Weights of a small GPT-style language model, trained from scratch on English Wikipedia.
Architecture: RMSNorm before each block, rotary positions, no biases in attention or MLP, embeddings untied during training, normalized queries and keys, local attention windows, gated attention, value embeddings, hashed n-gram embeddings.
Each number is 200 + 30 x the weight over its row's rms, rounded and kept within 0 to 999. Layers, rows and columns count from 0. The size before them is the row's rms in percent of the matrix's.

# down: layer 8 MLP down (transposed), 1024x256, rms 0.0721, rows 222-235, columns 0-255
# up: layer 8 MLP up, 1024x256, rms 0.158, rows 223-235, columns 0-255
down222,019,169,211,233,184,176,179,219,153,206,199,179,202,177,150,237,243,213,152,204,207,201,225,172,155,169,191,177,153,186,165,231,223,167,166,220,239,173,182,159,132,214,121,201,212,226,195,197,231,217,234,158,179,218,162,204,212,221,121,177,193,165,190,194,200,218,215,189,251,210,191,194,181,225,186,172,181,209,190,199,197,159,181,196,277,154,262,124,130,179,198,216,197,226,192,209,236,194,239,194,200,190,192,208,179,199,237,240,227,239,243,204,191,212,142,225,192,184,214,226,181,199,184,179,198,178,225,189,180,238,182,236,206,186,200,209,224,152,246,167,204,227,208,219,160,136,290,167,215,187,247,171,210,186,170,260,165,179,217,198,156,182,228,184,178,183,183,186,198,170,213,224,245,175,228,265,169,232,187,188,187,112,265,182,226,225,258,192,193,261,165,190,188,161,243,181,210,201,182,198,211,238,195,205,180,197,185,163,185,218,219,189,130,201,192,251,210,204,168,221,219,182,242,202,215,201,169,164,172,227,229,193,259,203,217,211,188,199,151,232,205,205,210,261,184,196,203,181,249,187,170,217,214,211,166,217,143
up223,091,179,172,244,248,220,194,152,216,173,181,163,231,232,242,198,230,208,207,265,233,207,194,226,177,144,192,176,219,204,237,223,188,197,233,193,203,243,247,197,178,181,201,182,219,192,208,217,138,188,185,220,177,176,235,201,167,205,195,213,224,169,226,221,193,141,171,130,214,189,242,201,217,153,186,204,205,220,206,199,210,179,262,179,186,242,176,177,231,188,176,185,213,155,215,216,251,161,160,215,217,110,227,210,176,162,263,182,164,127,171,207,143,202,212,202,201,254,196,224,270,162,168,230,211,243,249,216,175,198,212,225,224,222,151,173,202,217,182,236,242,187,240,182,188,155,210,197,168,208,172,229,169,232,242,209,209,162,211,222,199,217,233,171,222,221,182,207,166,142,191,184,238,245,194,186,227,253,185,229,219,224,217,167,183,184,216,206,220,197,194,256,230,219,277,230,203,251,221,215,185,196,128,141,212,160,159,177,244,172,197,212,207,170,178,213,151,244,240,203,202,190,169,166,206,196,174,225,227,161,200,225,171,208,212,255,207,195,168,157,195,230,149,190,204,207,207,147,175,236,174,239,247,202,228,215,196
down223,090,210,157,185,189,184,245,193,205,163,164,183,147,218,200,150,182,232,191,184,167,202,176,206,245,215,189,213,156,146,232,238,203,211,218,241,183,241,208,208,239,152,222,182,174,202,183,166,171,190,214,228,233,225,199,229,209,185,151,247,106,199,177,189,207,280,218,190,199,201,247,202,217,155,236,223,233,119,176,228,221,150,194,187,204,198,222,198,144,195,164,215,174,180,258,180,232,175,159,210,213,143,243,266,195,235,219,205,198,227,194,223,156,178,182,186,208,257,218,157,185,231,168,195,227,163,202,172,199,197,214,204,181,165,223,169,225,204,245,232,205,138,164,261,204,188,158,200,206,247,211,191,210,253,222,198,189,160,184,207,204,179,211,171,204,197,168,194,182,206,170,181,245,145,193,193,176,259,174,208,202,212,226,173,192,167,179,256,232,165,263,185,216,190,204,181,222,182,185,243,230,209,175,137,220,230,212,280,197,203,227,151,198,204,246,225,185,177,204,216,169,196,194,211,205,161,209,279,182,208,174,132,276,199,141,185,223,179,207,195,171,186,193,236,179,230,194,229,179,213,199,182,211,164,198,222,181
up224,099,213,174,239,248,151,170,211,218,180,182,191,178,112,244,123,202,227,169,190,230,220,131,180,123,239,170,190,193,207,238,233,177,163,169,171,160,155,208,215,177,123,159,222,244,168,225,210,202,276,190,218,182,219,164,236,201,233,225,206,212,234,169,169,211,164,185,182,186,241,200,212,212,188,233,249,244,186,191,215,207,188,215,181,215,128,201,208,198,183,188,236,171,139,227,245,185,231,199,192,198,179,174,182,215,204,145,136,219,191,219,167,197,203,204,178,222,197,215,239,234,209,188,206,182,211,175,236,235,188,190,179,179,232,164,209,174,216,204,183,262,230,191,198,176,208,139,205,167,171,220,135,189,212,238,183,207,175,182,185,140,169,161,199,121,204,187,240,230,230,168,190,178,211,202,152,225,189,248,163,200,180,190,207,241,217,178,129,200,196,233,241,230,225,186,184,193,211,206,190,185,176,235,182,195,190,188,213,259,177,215,200,194,236,193,196,248,261,224,195,257,181,229,241,161,201,168,159,167,213,209,241,210,215,198,175,144,196,171,181,191,235,191,211,238,216,203,182,249,245,221,239,219,173,212,210,187
down224,089,222,232,177,209,133,167,219,214,175,203,255,191,122,216,238,177,206,144,206,172,150,206,168,183,189,215,209,220,195,221,207,226,194,208,183,234,193,238,240,156,219,213,149,227,184,191,231,163,200,205,173,170,230,217,189,153,187,229,173,269,231,181,186,190,183,152,218,185,217,175,216,170,211,171,183,200,183,150,179,188,200,124,184,191,190,241,296,182,213,190,215,250,210,213,234,206,200,199,177,200,204,176,169,227,226,164,158,184,259,207,170,180,152,219,210,194,193,205,217,228,214,240,178,164,185,221,219,149,223,207,190,234,198,144,165,173,147,255,191,233,214,166,239,134,195,237,181,198,171,247,161,224,195,178,185,242,248,180,152,196,215,185,230,197,209,176,168,228,205,184,228,180,196,177,232,196,196,216,183,217,209,182,235,225,147,168,190,132,234,244,193,216,160,240,192,182,230,200,203,239,234,155,238,195,226,235,262,197,229,250,137,207,250,237,175,215,200,187,202,169,219,157,204,167,180,194,188,178,216,199,250,206,252,157,200,198,204,200,210,199,206,256,145,188,250,261,167,158,176,215,207,242,213,196,243,216
up225,115,235,192,186,198,210,233,203,159,219,158,230,210,296,160,198,202,244,179,229,209,177,223,177,179,192,224,186,212,232,184,221,213,190,194,196,161,219,195,184,182,245,163,226,175,265,222,285,174,183,226,219,232,153,197,207,193,241,180,225,208,194,222,161,241,230,213,228,144,140,208,198,173,173,166,208,197,161,214,218,215,178,233,164,207,275,211,226,132,244,200,222,233,212,145,210,207,177,212,205,159,183,240,151,196,214,223,254,154,210,223,178,200,189,170,202,227,188,225,187,239,232,213,249,224,146,191,188,145,188,169,209,184,202,213,237,194,214,174,208,165,185,194,162,233,225,163,165,216,191,215,169,202,194,171,260,198,270,164,243,229,192,225,191,167,179,198,256,166,182,200,222,179,153,217,212,218,199,207,195,221,196,218,177,236,211,215,221,218,174,219,190,253,248,239,182,184,181,227,233,210,256,244,156,189,193,162,219,277,178,186,228,214,186,252,126,159,226,185,192,206,169,203,241,203,194,200,208,174,168,223,170,161,194,204,190,197,188,183,179,261,191,200,225,134,195,203,225,268,217,199,248,214,187,221,129,225
down225,103,88,260,207,270,186,164,151,260,226,172,250,243,156,191,225,222,188,234,175,198,237,277,177,252,194,181,197,229,191,242,175,232,181,212,224,221,246,213,227,206,203,160,216,276,231,189,269,200,237,177,210,224,167,211,224,195,218,157,225,228,203,195,209,178,187,213,189,170,203,183,261,166,231,169,188,191,234,200,165,218,190,177,227,270,165,197,168,231,188,250,196,182,178,205,209,183,176,192,224,154,237,169,154,151,150,215,223,213,207,206,198,191,234,205,196,208,192,227,199,214,152,244,208,212,205,190,200,220,220,149,175,223,217,222,195,214,157,225,191,169,177,212,227,241,218,202,185,145,204,208,210,203,172,169,190,179,188,195,243,196,285,239,169,189,267,251,209,250,213,180,220,234,154,224,198,231,193,202,170,225,207,145,205,208,168,265,208,200,165,176,195,189,193,189,190,202,153,180,171,159,220,167,208,201,155,153,171,272,186,237,242,168,240,182,186,166,181,196,201,166,183,178,162,175,239,203,241,209,208,227,221,214,183,193,209,230,227,211,180,166,173,229,240,172,213,212,223,183,224,173,185,169,174,211,200,188
up226,089,172,175,215,206,167,208,247,198,210,158,190,188,207,218,242,184,163,221,207,230,203,155,221,182,221,201,195,246,208,251,155,206,220,184,201,205,206,252,170,237,208,295,174,255,162,201,189,206,223,193,207,247,233,215,231,201,214,223,144,213,133,216,225,247,203,178,222,163,214,220,169,202,174,206,214,238,194,230,238,112,185,228,153,206,264,154,216,210,205,214,184,196,214,227,232,202,224,203,222,217,165,198,216,225,154,136,198,186,197,159,251,153,136,187,199,232,196,234,160,231,204,154,220,239,185,189,165,174,172,217,182,174,230,188,273,194,194,187,162,262,188,242,220,174,269,226,214,196,197,159,199,205,162,205,237,171,198,218,174,156,199,166,203,154,242,192,162,177,203,185,163,209,164,194,208,207,237,227,182,182,238,131,183,204,190,212,164,195,193,267,265,236,169,164,202,134,200,233,211,234,174,181,205,211,192,206,193,207,196,195,222,228,164,209,234,194,245,260,217,197,225,207,218,275,202,161,216,171,207,215,251,167,203,187,169,173,140,245,169,182,217,202,210,205,202,187,217,221,197,229,204,194,174,149,186,230
down226,113,252,217,214,190,172,170,262,194,181,210,223,195,184,147,188,200,225,143,155,205,209,231,233,218,183,202,216,200,164,226,248,200,194,214,187,239,202,169,170,190,212,156,199,149,251,212,179,191,233,179,201,136,181,201,230,157,193,208,222,248,231,209,237,190,175,203,185,203,199,207,217,249,250,177,166,200,187,139,200,225,190,165,232,183,157,231,197,182,174,140,193,220,167,240,181,223,167,189,267,160,212,156,203,167,169,248,222,150,218,173,221,195,170,212,265,140,169,158,194,256,193,202,171,165,252,225,184,214,203,166,163,204,182,204,161,199,137,254,163,159,170,177,206,217,167,187,197,220,209,188,241,165,226,142,182,240,267,195,204,187,209,188,114,226,188,250,204,210,174,228,211,176,224,208,208,181,224,205,199,189,178,175,218,162,248,151,188,176,237,219,152,200,196,208,162,217,184,193,177,232,175,197,203,162,233,196,205,195,267,193,214,200,149,202,168,217,209,161,154,230,204,219,182,150,243,198,163,211,173,229,144,252,212,176,235,186,272,167,186,196,175,166,199,188,160,240,177,166,215,200,224,232,218,220,194,153
up227,106,177,152,197,181,199,233,197,203,221,175,195,211,209,185,189,230,201,230,201,214,263,188,180,168,214,216,234,162,194,249,214,194,182,182,218,209,137,175,185,211,168,220,218,263,196,162,241,153,176,210,208,213,219,191,238,230,209,148,220,152,222,292,242,252,148,173,236,205,223,227,200,173,155,214,211,194,202,196,175,198,220,209,207,211,251,197,197,221,191,229,204,209,210,190,241,222,188,184,203,219,203,218,204,172,183,153,234,224,186,168,208,145,217,223,143,190,193,155,228,205,127,168,225,161,266,189,201,165,195,187,189,230,209,208,200,228,187,195,219,219,137,245,193,178,223,181,180,202,226,179,199,149,194,231,171,208,136,204,194,230,216,200,195,146,213,245,191,215,131,132,225,201,182,215,187,246,265,190,192,151,213,149,228,206,191,188,246,225,209,220,207,194,190,175,181,196,213,179,222,200,204,195,175,144,226,222,210,206,199,223,200,184,204,192,176,213,184,160,186,232,231,201,189,181,259,228,174,206,238,189,223,190,247,191,210,236,260,196,290,192,246,159,182,214,139,127,223,211,146,258,265,255,209,248,253,193
down227,104,192,215,201,186,233,224,251,184,241,198,164,161,205,182,161,166,176,234,211,232,181,243,255,194,213,214,212,198,168,178,154,221,189,210,271,169,135,220,195,189,203,233,197,154,175,147,209,165,169,204,188,231,227,208,270,179,203,215,182,215,184,166,169,203,254,204,197,215,184,158,229,220,207,185,179,193,192,239,215,201,216,169,161,156,171,168,228,232,195,176,245,195,181,174,168,223,210,194,278,188,220,172,192,252,244,204,143,207,197,158,188,241,151,219,222,150,192,232,166,251,203,221,249,213,185,246,213,144,191,249,244,195,189,194,182,218,192,199,184,198,219,181,219,173,140,190,206,194,172,196,209,146,166,192,173,200,153,177,210,194,235,197,213,207,219,218,192,214,147,211,165,269,198,204,136,207,218,158,215,235,168,209,215,183,223,82,247,200,226,237,204,151,234,212,191,156,190,227,193,180,240,224,156,180,264,208,198,219,254,252,169,206,227,190,196,213,185,176,211,222,206,220,216,252,204,188,167,181,240,224,203,232,196,220,219,198,197,192,210,183,187,152,225,239,164,146,187,220,130,165,231,151,204,217,184,170
up228,099,195,175,186,175,133,190,196,190,215,222,195,176,215,211,205,181,203,193,202,247,225,210,201,164,213,186,211,225,173,219,198,165,177,150,152,178,197,274,225,228,202,238,176,192,298,202,216,183,140,220,251,166,156,161,165,210,247,231,196,174,233,179,211,142,216,152,199,185,247,187,187,215,206,194,221,172,185,157,189,202,208,257,227,180,180,211,197,212,176,201,210,187,196,185,206,201,180,226,221,240,172,214,204,165,230,223,174,165,223,169,164,207,205,219,158,192,228,151,205,211,197,185,214,172,192,168,246,169,190,184,197,210,156,312,196,207,244,180,211,173,153,191,155,222,217,186,181,189,123,146,156,168,246,205,261,154,202,171,235,194,237,210,166,201,177,129,199,255,212,172,205,170,237,182,171,184,232,236,184,143,197,214,229,197,214,233,172,209,202,210,212,185,198,255,196,255,209,208,200,198,211,115,154,188,194,224,206,192,254,241,203,233,222,174,202,186,163,191,177,223,224,208,257,177,181,217,189,203,202,227,228,241,209,180,159,178,224,247,198,200,150,155,219,224,183,173,233,189,187,191,132,223,175,228,210,268
down228,108,186,188,168,214,196,189,168,190,164,186,222,219,239,190,227,193,212,211,208,223,233,250,210,223,253,143,177,268,161,165,197,242,215,222,226,148,246,142,205,204,242,166,187,272,196,215,162,213,198,182,190,165,157,203,228,221,171,168,236,157,152,252,207,240,179,244,204,186,190,163,186,190,120,164,182,206,173,145,180,172,147,188,180,217,194,168,176,271,243,146,211,177,193,192,156,204,117,188,186,172,179,192,164,259,183,226,217,220,215,163,221,170,237,184,191,206,140,227,188,179,180,238,208,195,216,198,158,233,227,167,187,157,144,197,179,205,227,220,178,214,216,224,193,206,162,162,217,196,203,222,228,186,206,195,215,212,214,228,213,231,247,168,160,193,215,198,229,252,163,186,178,225,182,251,193,193,215,166,170,200,215,239,211,165,216,157,216,200,213,220,249,193,172,200,180,133,182,199,161,190,188,223,201,236,175,188,204,203,193,182,199,223,254,229,216,165,212,140,165,225,168,208,211,219,215,279,210,207,194,199,196,201,213,218,226,214,237,187,237,203,231,232,252,149,188,221,133,219,178,224,181,132,159,261,199,201
up229,101,219,234,208,236,152,244,242,240,201,242,239,222,180,231,274,194,223,182,179,185,221,201,208,165,253,201,284,223,159,203,246,235,260,244,184,204,205,159,158,224,210,165,211,113,274,196,236,239,233,205,196,189,163,175,159,193,193,205,200,243,230,209,189,225,210,193,191,215,192,185,269,180,180,268,211,223,204,187,191,216,210,194,185,220,187,211,164,243,181,155,234,196,160,216,163,190,208,172,183,194,153,184,217,150,177,218,222,166,186,188,175,181,234,172,156,180,191,200,158,192,219,175,206,255,201,157,184,188,192,185,205,190,201,191,137,199,165,192,199,196,268,170,195,173,178,197,144,150,200,216,211,220,193,197,229,215,257,172,266,210,182,180,217,204,161,238,188,194,155,179,205,163,215,176,204,176,174,192,176,214,181,219,237,116,213,228,148,233,190,175,189,172,227,191,178,204,201,253,194,153,198,244,142,195,262,182,176,247,192,216,204,205,187,191,190,198,180,138,223,178,192,211,221,169,212,179,238,262,212,203,156,181,221,197,187,196,204,195,227,183,223,197,165,245,216,193,167,240,200,232,232,244,237,147,154,167
down229,121,185,191,263,182,223,203,145,175,180,144,216,180,185,253,240,181,202,185,248,192,177,199,206,180,248,195,230,221,218,154,224,182,203,140,231,251,246,199,236,190,159,198,182,191,174,176,215,206,173,224,222,192,210,230,249,158,209,187,189,198,219,191,170,173,199,264,207,171,209,209,217,227,195,218,190,199,237,194,202,210,139,247,203,149,231,190,187,209,239,165,190,208,230,135,227,161,215,174,178,188,187,208,267,189,188,204,147,258,191,250,222,187,229,172,212,219,223,206,253,206,198,224,188,248,184,194,200,160,237,235,199,216,226,204,227,271,254,262,222,237,218,175,134,172,242,171,219,219,198,172,250,214,197,179,160,185,182,176,201,187,207,140,194,210,197,158,167,194,197,197,219,217,177,210,209,219,256,208,175,125,287,225,193,218,184,204,179,206,182,177,253,198,194,166,212,226,196,208,203,161,209,215,203,234,179,191,189,188,234,245,186,140,220,159,193,179,199,221,184,155,237,113,222,186,197,157,187,197,229,170,160,177,244,225,182,167,209,181,197,229,247,210,249,184,179,208,181,144,171,228,172,235,181,270,199,235
up230,092,180,159,217,210,191,191,247,191,214,196,226,232,218,248,225,160,156,216,248,200,202,207,245,235,172,187,228,226,218,209,156,194,215,204,223,227,177,171,211,207,172,229,176,218,171,233,205,250,192,205,212,160,189,212,171,182,170,136,175,190,172,174,223,173,187,232,211,183,161,224,200,203,197,235,171,228,222,181,197,176,183,163,187,184,143,247,118,237,144,193,164,204,232,162,168,206,203,169,171,113,168,226,191,180,202,187,214,216,189,180,199,230,277,220,185,166,179,185,164,232,175,219,244,158,247,153,203,221,214,189,163,228,162,205,205,242,169,205,132,180,190,219,174,208,170,209,201,199,204,183,188,196,204,189,146,199,199,231,247,258,250,197,198,243,191,156,208,162,260,278,170,200,202,179,202,149,225,185,180,238,249,179,171,200,162,180,157,251,197,129,246,236,191,251,178,191,214,231,203,224,226,185,187,190,196,251,201,194,210,221,194,210,152,196,234,237,188,186,151,232,181,218,190,151,226,200,134,182,200,170,184,181,202,162,212,202,242,203,182,147,193,211,247,199,188,123,210,171,196,236,253,215,242,225,166,187
down230,120,161,211,173,180,159,204,222,172,200,249,148,197,170,185,222,218,232,189,216,198,222,232,174,237,158,222,166,184,233,183,165,205,205,281,218,204,190,186,143,234,187,236,186,236,170,248,184,213,164,165,192,227,198,200,225,168,183,205,247,188,198,120,212,164,235,200,147,162,209,262,152,206,228,260,173,211,256,201,221,242,193,225,186,235,225,242,166,194,150,155,222,182,199,220,200,208,221,168,141,148,187,242,169,155,215,238,161,210,214,201,231,166,256,216,247,187,165,209,199,173,181,174,226,193,211,205,189,222,212,266,186,236,196,211,213,227,198,208,211,199,212,167,110,181,213,204,207,230,185,202,191,190,165,190,212,188,197,249,194,202,238,226,225,242,181,218,229,199,214,208,200,187,181,211,170,196,217,138,209,214,209,183,227,216,185,206,223,232,236,229,184,238,203,219,227,238,204,255,203,188,221,174,287,190,188,228,188,179,202,246,176,207,229,203,266,219,242,180,237,181,207,251,234,152,189,232,195,203,218,180,197,191,209,196,233,248,205,147,245,204,202,196,209,119,213,190,190,201,140,150,200,207,103,222,181,212
up231,109,255,251,207,151,204,171,167,199,178,212,145,171,195,280,165,191,162,191,212,185,190,211,226,181,212,152,196,186,194,265,139,166,157,254,247,247,214,200,216,225,172,240,197,174,205,163,198,213,166,211,200,192,242,216,179,193,237,174,214,274,184,191,195,217,221,156,251,195,265,224,200,163,187,184,174,222,261,144,212,188,194,172,219,196,206,196,204,173,167,192,191,156,211,188,199,243,256,221,205,174,171,181,226,220,145,129,203,197,220,282,205,176,161,189,236,189,217,187,253,174,158,188,171,212,183,180,151,196,183,182,131,203,182,160,191,173,135,204,221,231,217,161,176,220,170,169,241,174,186,230,193,229,162,151,226,181,187,202,233,189,157,148,208,131,193,162,199,211,142,159,233,203,200,248,197,230,214,168,229,200,220,205,228,232,162,218,165,157,205,205,194,148,199,209,210,185,251,158,190,249,141,211,168,184,167,201,208,192,232,227,205,236,206,233,212,209,192,188,201,227,235,225,196,265,181,195,218,193,169,207,191,183,203,156,173,234,198,204,235,247,206,217,211,213,228,179,232,153,178,216,187,235,218,187,192,222
down231,109,176,156,178,273,145,221,162,197,183,168,272,216,201,204,181,191,196,205,261,190,174,193,189,168,210,190,191,189,189,147,208,234,191,218,230,207,161,203,136,157,218,256,218,182,264,246,258,185,242,189,212,232,165,170,185,224,175,214,202,243,216,220,235,219,207,222,224,145,218,177,193,164,167,185,212,227,243,198,145,197,240,234,166,209,183,197,208,221,208,196,172,209,228,217,246,177,218,232,168,272,238,178,149,164,227,184,208,179,180,215,238,222,179,216,172,194,147,226,181,209,228,208,229,231,170,209,230,230,224,248,220,177,187,212,204,132,200,208,237,213,208,174,229,220,200,189,226,215,162,191,228,182,179,254,234,185,215,208,159,203,226,221,260,170,213,188,205,194,157,190,169,165,215,230,196,250,215,200,173,205,188,244,203,210,195,174,210,269,194,288,179,240,239,205,190,207,171,176,212,195,238,222,240,200,174,177,140,204,188,241,175,262,205,162,189,187,144,163,162,118,192,179,201,193,200,208,137,186,171,207,173,192,162,220,225,237,181,206,204,213,247,256,201,180,188,220,167,203,188,229,256,217,164,198,152,230
up232,098,195,195,176,168,216,184,170,226,178,243,209,174,188,221,158,218,269,168,204,188,174,180,215,152,234,206,194,193,228,189,161,159,228,154,191,211,216,220,251,197,185,218,148,195,129,177,198,160,198,177,196,220,140,203,208,232,193,228,197,199,186,241,252,196,193,202,216,178,231,180,134,163,183,199,226,205,186,211,180,213,209,219,174,220,195,210,236,192,173,140,254,234,179,215,195,221,209,205,121,168,184,212,248,153,225,227,196,247,230,144,174,189,157,223,233,163,150,182,249,187,180,175,153,213,136,249,207,253,204,237,217,235,219,151,184,150,191,194,171,184,197,161,216,217,182,210,183,224,219,209,229,185,210,213,148,186,202,219,115,194,167,178,172,213,173,203,138,222,210,197,235,228,178,130,262,249,207,232,195,197,201,182,169,240,223,210,239,163,252,185,191,196,178,261,161,249,229,276,228,190,160,237,223,180,224,219,192,189,193,162,194,174,161,197,199,195,175,154,184,249,208,180,197,187,199,198,158,180,189,189,213,190,219,203,202,214,155,236,233,205,198,222,186,214,257,165,187,234,169,141,155,233,170,178,211,234
down232,112,227,270,247,214,202,210,260,169,210,134,206,206,255,217,241,165,206,209,222,176,173,225,170,213,200,188,217,195,214,208,187,249,175,187,257,166,194,236,191,158,230,243,222,233,195,158,147,239,195,140,237,221,234,161,206,258,166,232,144,241,169,250,214,180,203,207,188,205,218,212,220,224,204,216,197,205,144,196,195,152,195,170,204,223,183,220,226,215,252,238,171,222,186,254,183,140,169,226,246,214,161,194,183,184,223,224,177,204,221,227,193,190,192,184,205,175,136,229,260,212,225,200,224,158,234,238,206,195,210,210,254,181,159,234,153,224,177,199,211,183,219,224,145,161,159,177,252,209,165,177,178,216,178,139,217,185,217,186,206,207,228,144,236,246,201,216,214,238,147,164,184,164,206,212,186,179,183,140,206,211,189,182,215,152,176,231,239,163,170,156,210,208,221,174,224,241,188,237,207,220,196,223,175,192,236,203,219,187,138,180,179,161,233,255,226,177,196,216,189,181,180,221,226,186,137,202,240,230,170,210,134,263,201,191,200,232,198,184,188,238,201,210,142,206,140,166,157,189,196,223,199,197,188,192,223,214
up233,104,225,232,184,185,221,207,212,225,238,205,234,188,217,205,164,205,187,167,198,204,217,166,258,225,214,186,187,211,228,219,178,218,234,232,243,182,206,207,246,205,123,204,198,188,184,204,169,179,173,182,193,165,203,265,163,181,236,213,166,215,213,153,191,194,196,196,254,226,159,221,203,218,197,195,191,239,211,144,223,178,210,177,205,215,191,159,198,195,199,240,218,197,192,193,184,193,154,216,187,229,181,193,125,180,208,249,243,185,151,187,172,141,250,242,184,204,161,132,187,154,168,220,234,237,189,238,218,216,210,121,214,233,215,212,202,197,177,224,236,198,248,184,203,205,141,166,214,210,218,183,148,196,201,165,168,262,188,232,210,207,209,218,147,171,158,167,241,135,216,188,251,204,191,250,197,182,236,203,206,201,296,190,155,187,241,204,212,176,210,217,231,187,214,238,178,222,221,215,172,199,252,218,188,183,160,173,239,214,230,248,218,154,160,198,160,274,208,170,254,157,134,174,229,220,167,187,224,227,193,246,236,201,172,259,233,191,163,183,221,180,180,198,200,260,156,215,198,168,194,197,258,181,211,191,226,183
down233,130,181,209,192,144,283,173,178,155,182,157,243,238,169,226,232,224,191,145,217,184,110,172,181,206,181,211,117,206,254,170,189,183,184,218,214,228,219,215,208,142,178,174,194,219,146,248,209,240,193,230,208,238,229,215,155,191,188,269,174,189,214,201,171,237,272,186,155,176,246,170,169,176,193,207,231,164,189,206,162,173,243,231,167,195,220,211,183,202,181,225,205,207,225,254,238,179,215,141,171,193,174,188,230,214,256,227,236,177,253,159,214,249,150,179,150,214,216,189,187,194,225,198,236,239,186,168,243,183,273,219,176,205,202,244,181,180,231,183,209,197,197,190,214,183,187,224,212,195,211,234,169,227,156,183,198,220,223,180,202,183,192,236,193,248,235,202,195,157,233,214,215,207,155,159,222,234,144,128,187,243,138,155,192,182,151,225,228,245,205,220,177,220,228,168,170,180,186,211,206,184,165,172,235,227,187,201,199,175,147,159,179,253,173,214,242,240,176,168,157,229,186,241,192,216,193,180,207,232,190,232,210,192,177,243,230,190,221,206,184,220,190,214,221,184,200,211,246,213,184,205,192,193,210,195,231,207
up234,107,223,282,185,155,206,174,156,174,203,200,203,227,210,233,235,155,194,198,199,215,242,215,232,248,171,243,260,226,157,206,156,197,193,209,206,214,213,187,197,214,188,225,187,216,231,159,215,182,174,212,255,155,196,183,202,188,187,160,194,180,234,187,185,224,143,142,192,196,200,212,166,148,177,214,206,152,274,156,252,166,190,206,190,170,192,213,213,209,208,190,149,217,190,211,229,201,200,205,145,229,265,133,235,241,184,273,161,201,177,216,124,205,270,223,201,199,237,220,201,180,174,179,172,196,205,202,158,192,209,242,201,143,166,214,181,216,162,230,185,166,255,187,175,212,214,200,220,206,148,176,155,175,207,180,163,216,165,162,219,193,231,161,180,162,175,164,218,195,224,169,238,203,191,237,180,185,228,198,215,213,198,191,220,222,203,205,202,180,191,229,170,205,213,217,218,158,220,197,197,176,222,163,242,184,116,203,264,179,244,268,225,205,201,193,196,192,213,150,205,226,182,251,200,208,162,190,147,182,152,144,155,227,203,185,225,225,198,159,230,171,219,178,158,278,203,170,167,201,211,206,153,214,154,208,193,176
down234,125,226,200,224,188,153,197,251,157,228,170,183,223,192,154,173,195,271,218,149,201,222,163,228,201,152,187,209,233,169,221,151,200,182,201,182,176,174,177,215,224,226,235,172,205,201,225,209,201,254,137,161,176,194,192,244,204,206,179,217,174,203,179,233,205,192,165,200,192,217,199,226,146,202,261,159,217,199,236,248,243,180,124,261,224,175,166,217,258,220,221,168,160,247,193,193,245,171,204,209,159,194,187,244,198,197,244,220,152,185,219,181,162,187,226,266,232,186,196,168,237,170,215,205,241,195,186,179,178,194,170,229,196,208,238,162,228,236,195,187,185,238,165,186,220,225,179,209,162,230,172,220,185,195,218,184,247,222,194,246,181,159,199,229,216,155,206,213,244,159,218,186,141,245,199,178,176,228,187,152,204,139,273,170,218,212,242,194,160,239,251,200,223,198,214,223,216,192,173,189,155,185,201,234,177,167,190,219,183,223,139,249,151,241,224,221,178,201,214,191,190,197,144,195,219,216,212,198,214,202,187,154,176,178,203,228,162,207,176,240,201,163,193,184,135,271,275,207,222,187,199,193,217,185,231,197,135
up235,100,215,163,209,216,207,192,210,208,132,220,197,170,227,149,211,201,152,211,193,207,202,171,245,192,195,202,235,138,293,217,219,237,175,150,146,271,181,235,162,210,204,152,227,176,191,206,171,214,204,175,203,192,204,182,192,159,189,199,219,240,192,203,199,134,182,199,229,229,191,161,204,183,184,220,199,186,213,161,194,195,128,219,181,238,165,200,174,222,216,185,176,251,226,194,201,136,196,244,237,177,211,172,172,200,226,214,189,163,212,246,228,137,206,202,198,171,226,187,220,215,195,131,177,223,207,211,205,206,193,219,184,207,178,169,186,185,227,201,191,225,204,223,185,243,163,213,176,165,240,209,207,223,165,236,147,200,214,125,172,264,150,178,245,237,211,182,172,241,231,220,237,171,187,225,178,159,136,181,222,224,194,191,214,193,216,210,203,187,203,203,154,193,178,225,169,230,260,117,156,157,159,165,216,211,159,214,236,233,189,179,130,296,214,141,257,243,207,215,231,208,203,167,194,203,168,247,199,203,191,164,178,203,209,194,175,164,180,191,218,197,233,223,194,193,230,189,164,205,187,238,140,210,186,205,185,215
down235,093,115,204,217,254,213,278,175,198,167,186,212,254,191,216,218,252,188,195,208,223,192,201,140,210,249,178,220,231,169,190,208,226,175,218,193,191,198,201,234,171,139,188,197,164,201,214,201,237,196,167,195,242,216,194,203,174,172,178,217,190,158,246,170,162,146,169,186,173,182,215,187,155,224,208,186,169,238,195,172,196,146,258,241,252,236,249,206,184,242,175,239,239,223,197,295,196,204,167,176,198,215,222,221,209,224,173,254,196,194,248,176,201,197,201,208,174,171,236,200,213,233,138,161,161,177,208,212,186,202,212,210,206,245,173,196,151,215,186,244,160,201,190,220,174,208,186,208,209,174,255,178,186,198,186,135,208,188,247,197,227,228,228,245,171,202,217,251,218,195,163,190,190,246,197,226,202,197,189,181,141,227,221,165,161,158,221,193,181,180,171,211,186,201,184,158,190,218,155,153,191,189,197,176,186,166,191,183,169,205,233,169,180,176,194,228,191,220,237,219,252,190,190,259,156,208,225,191,188,155,186,149,164,279,234,158,289,193,184,165,184,203,156,225,212,209,227,155,198,189,228,202,176,152,200,236,159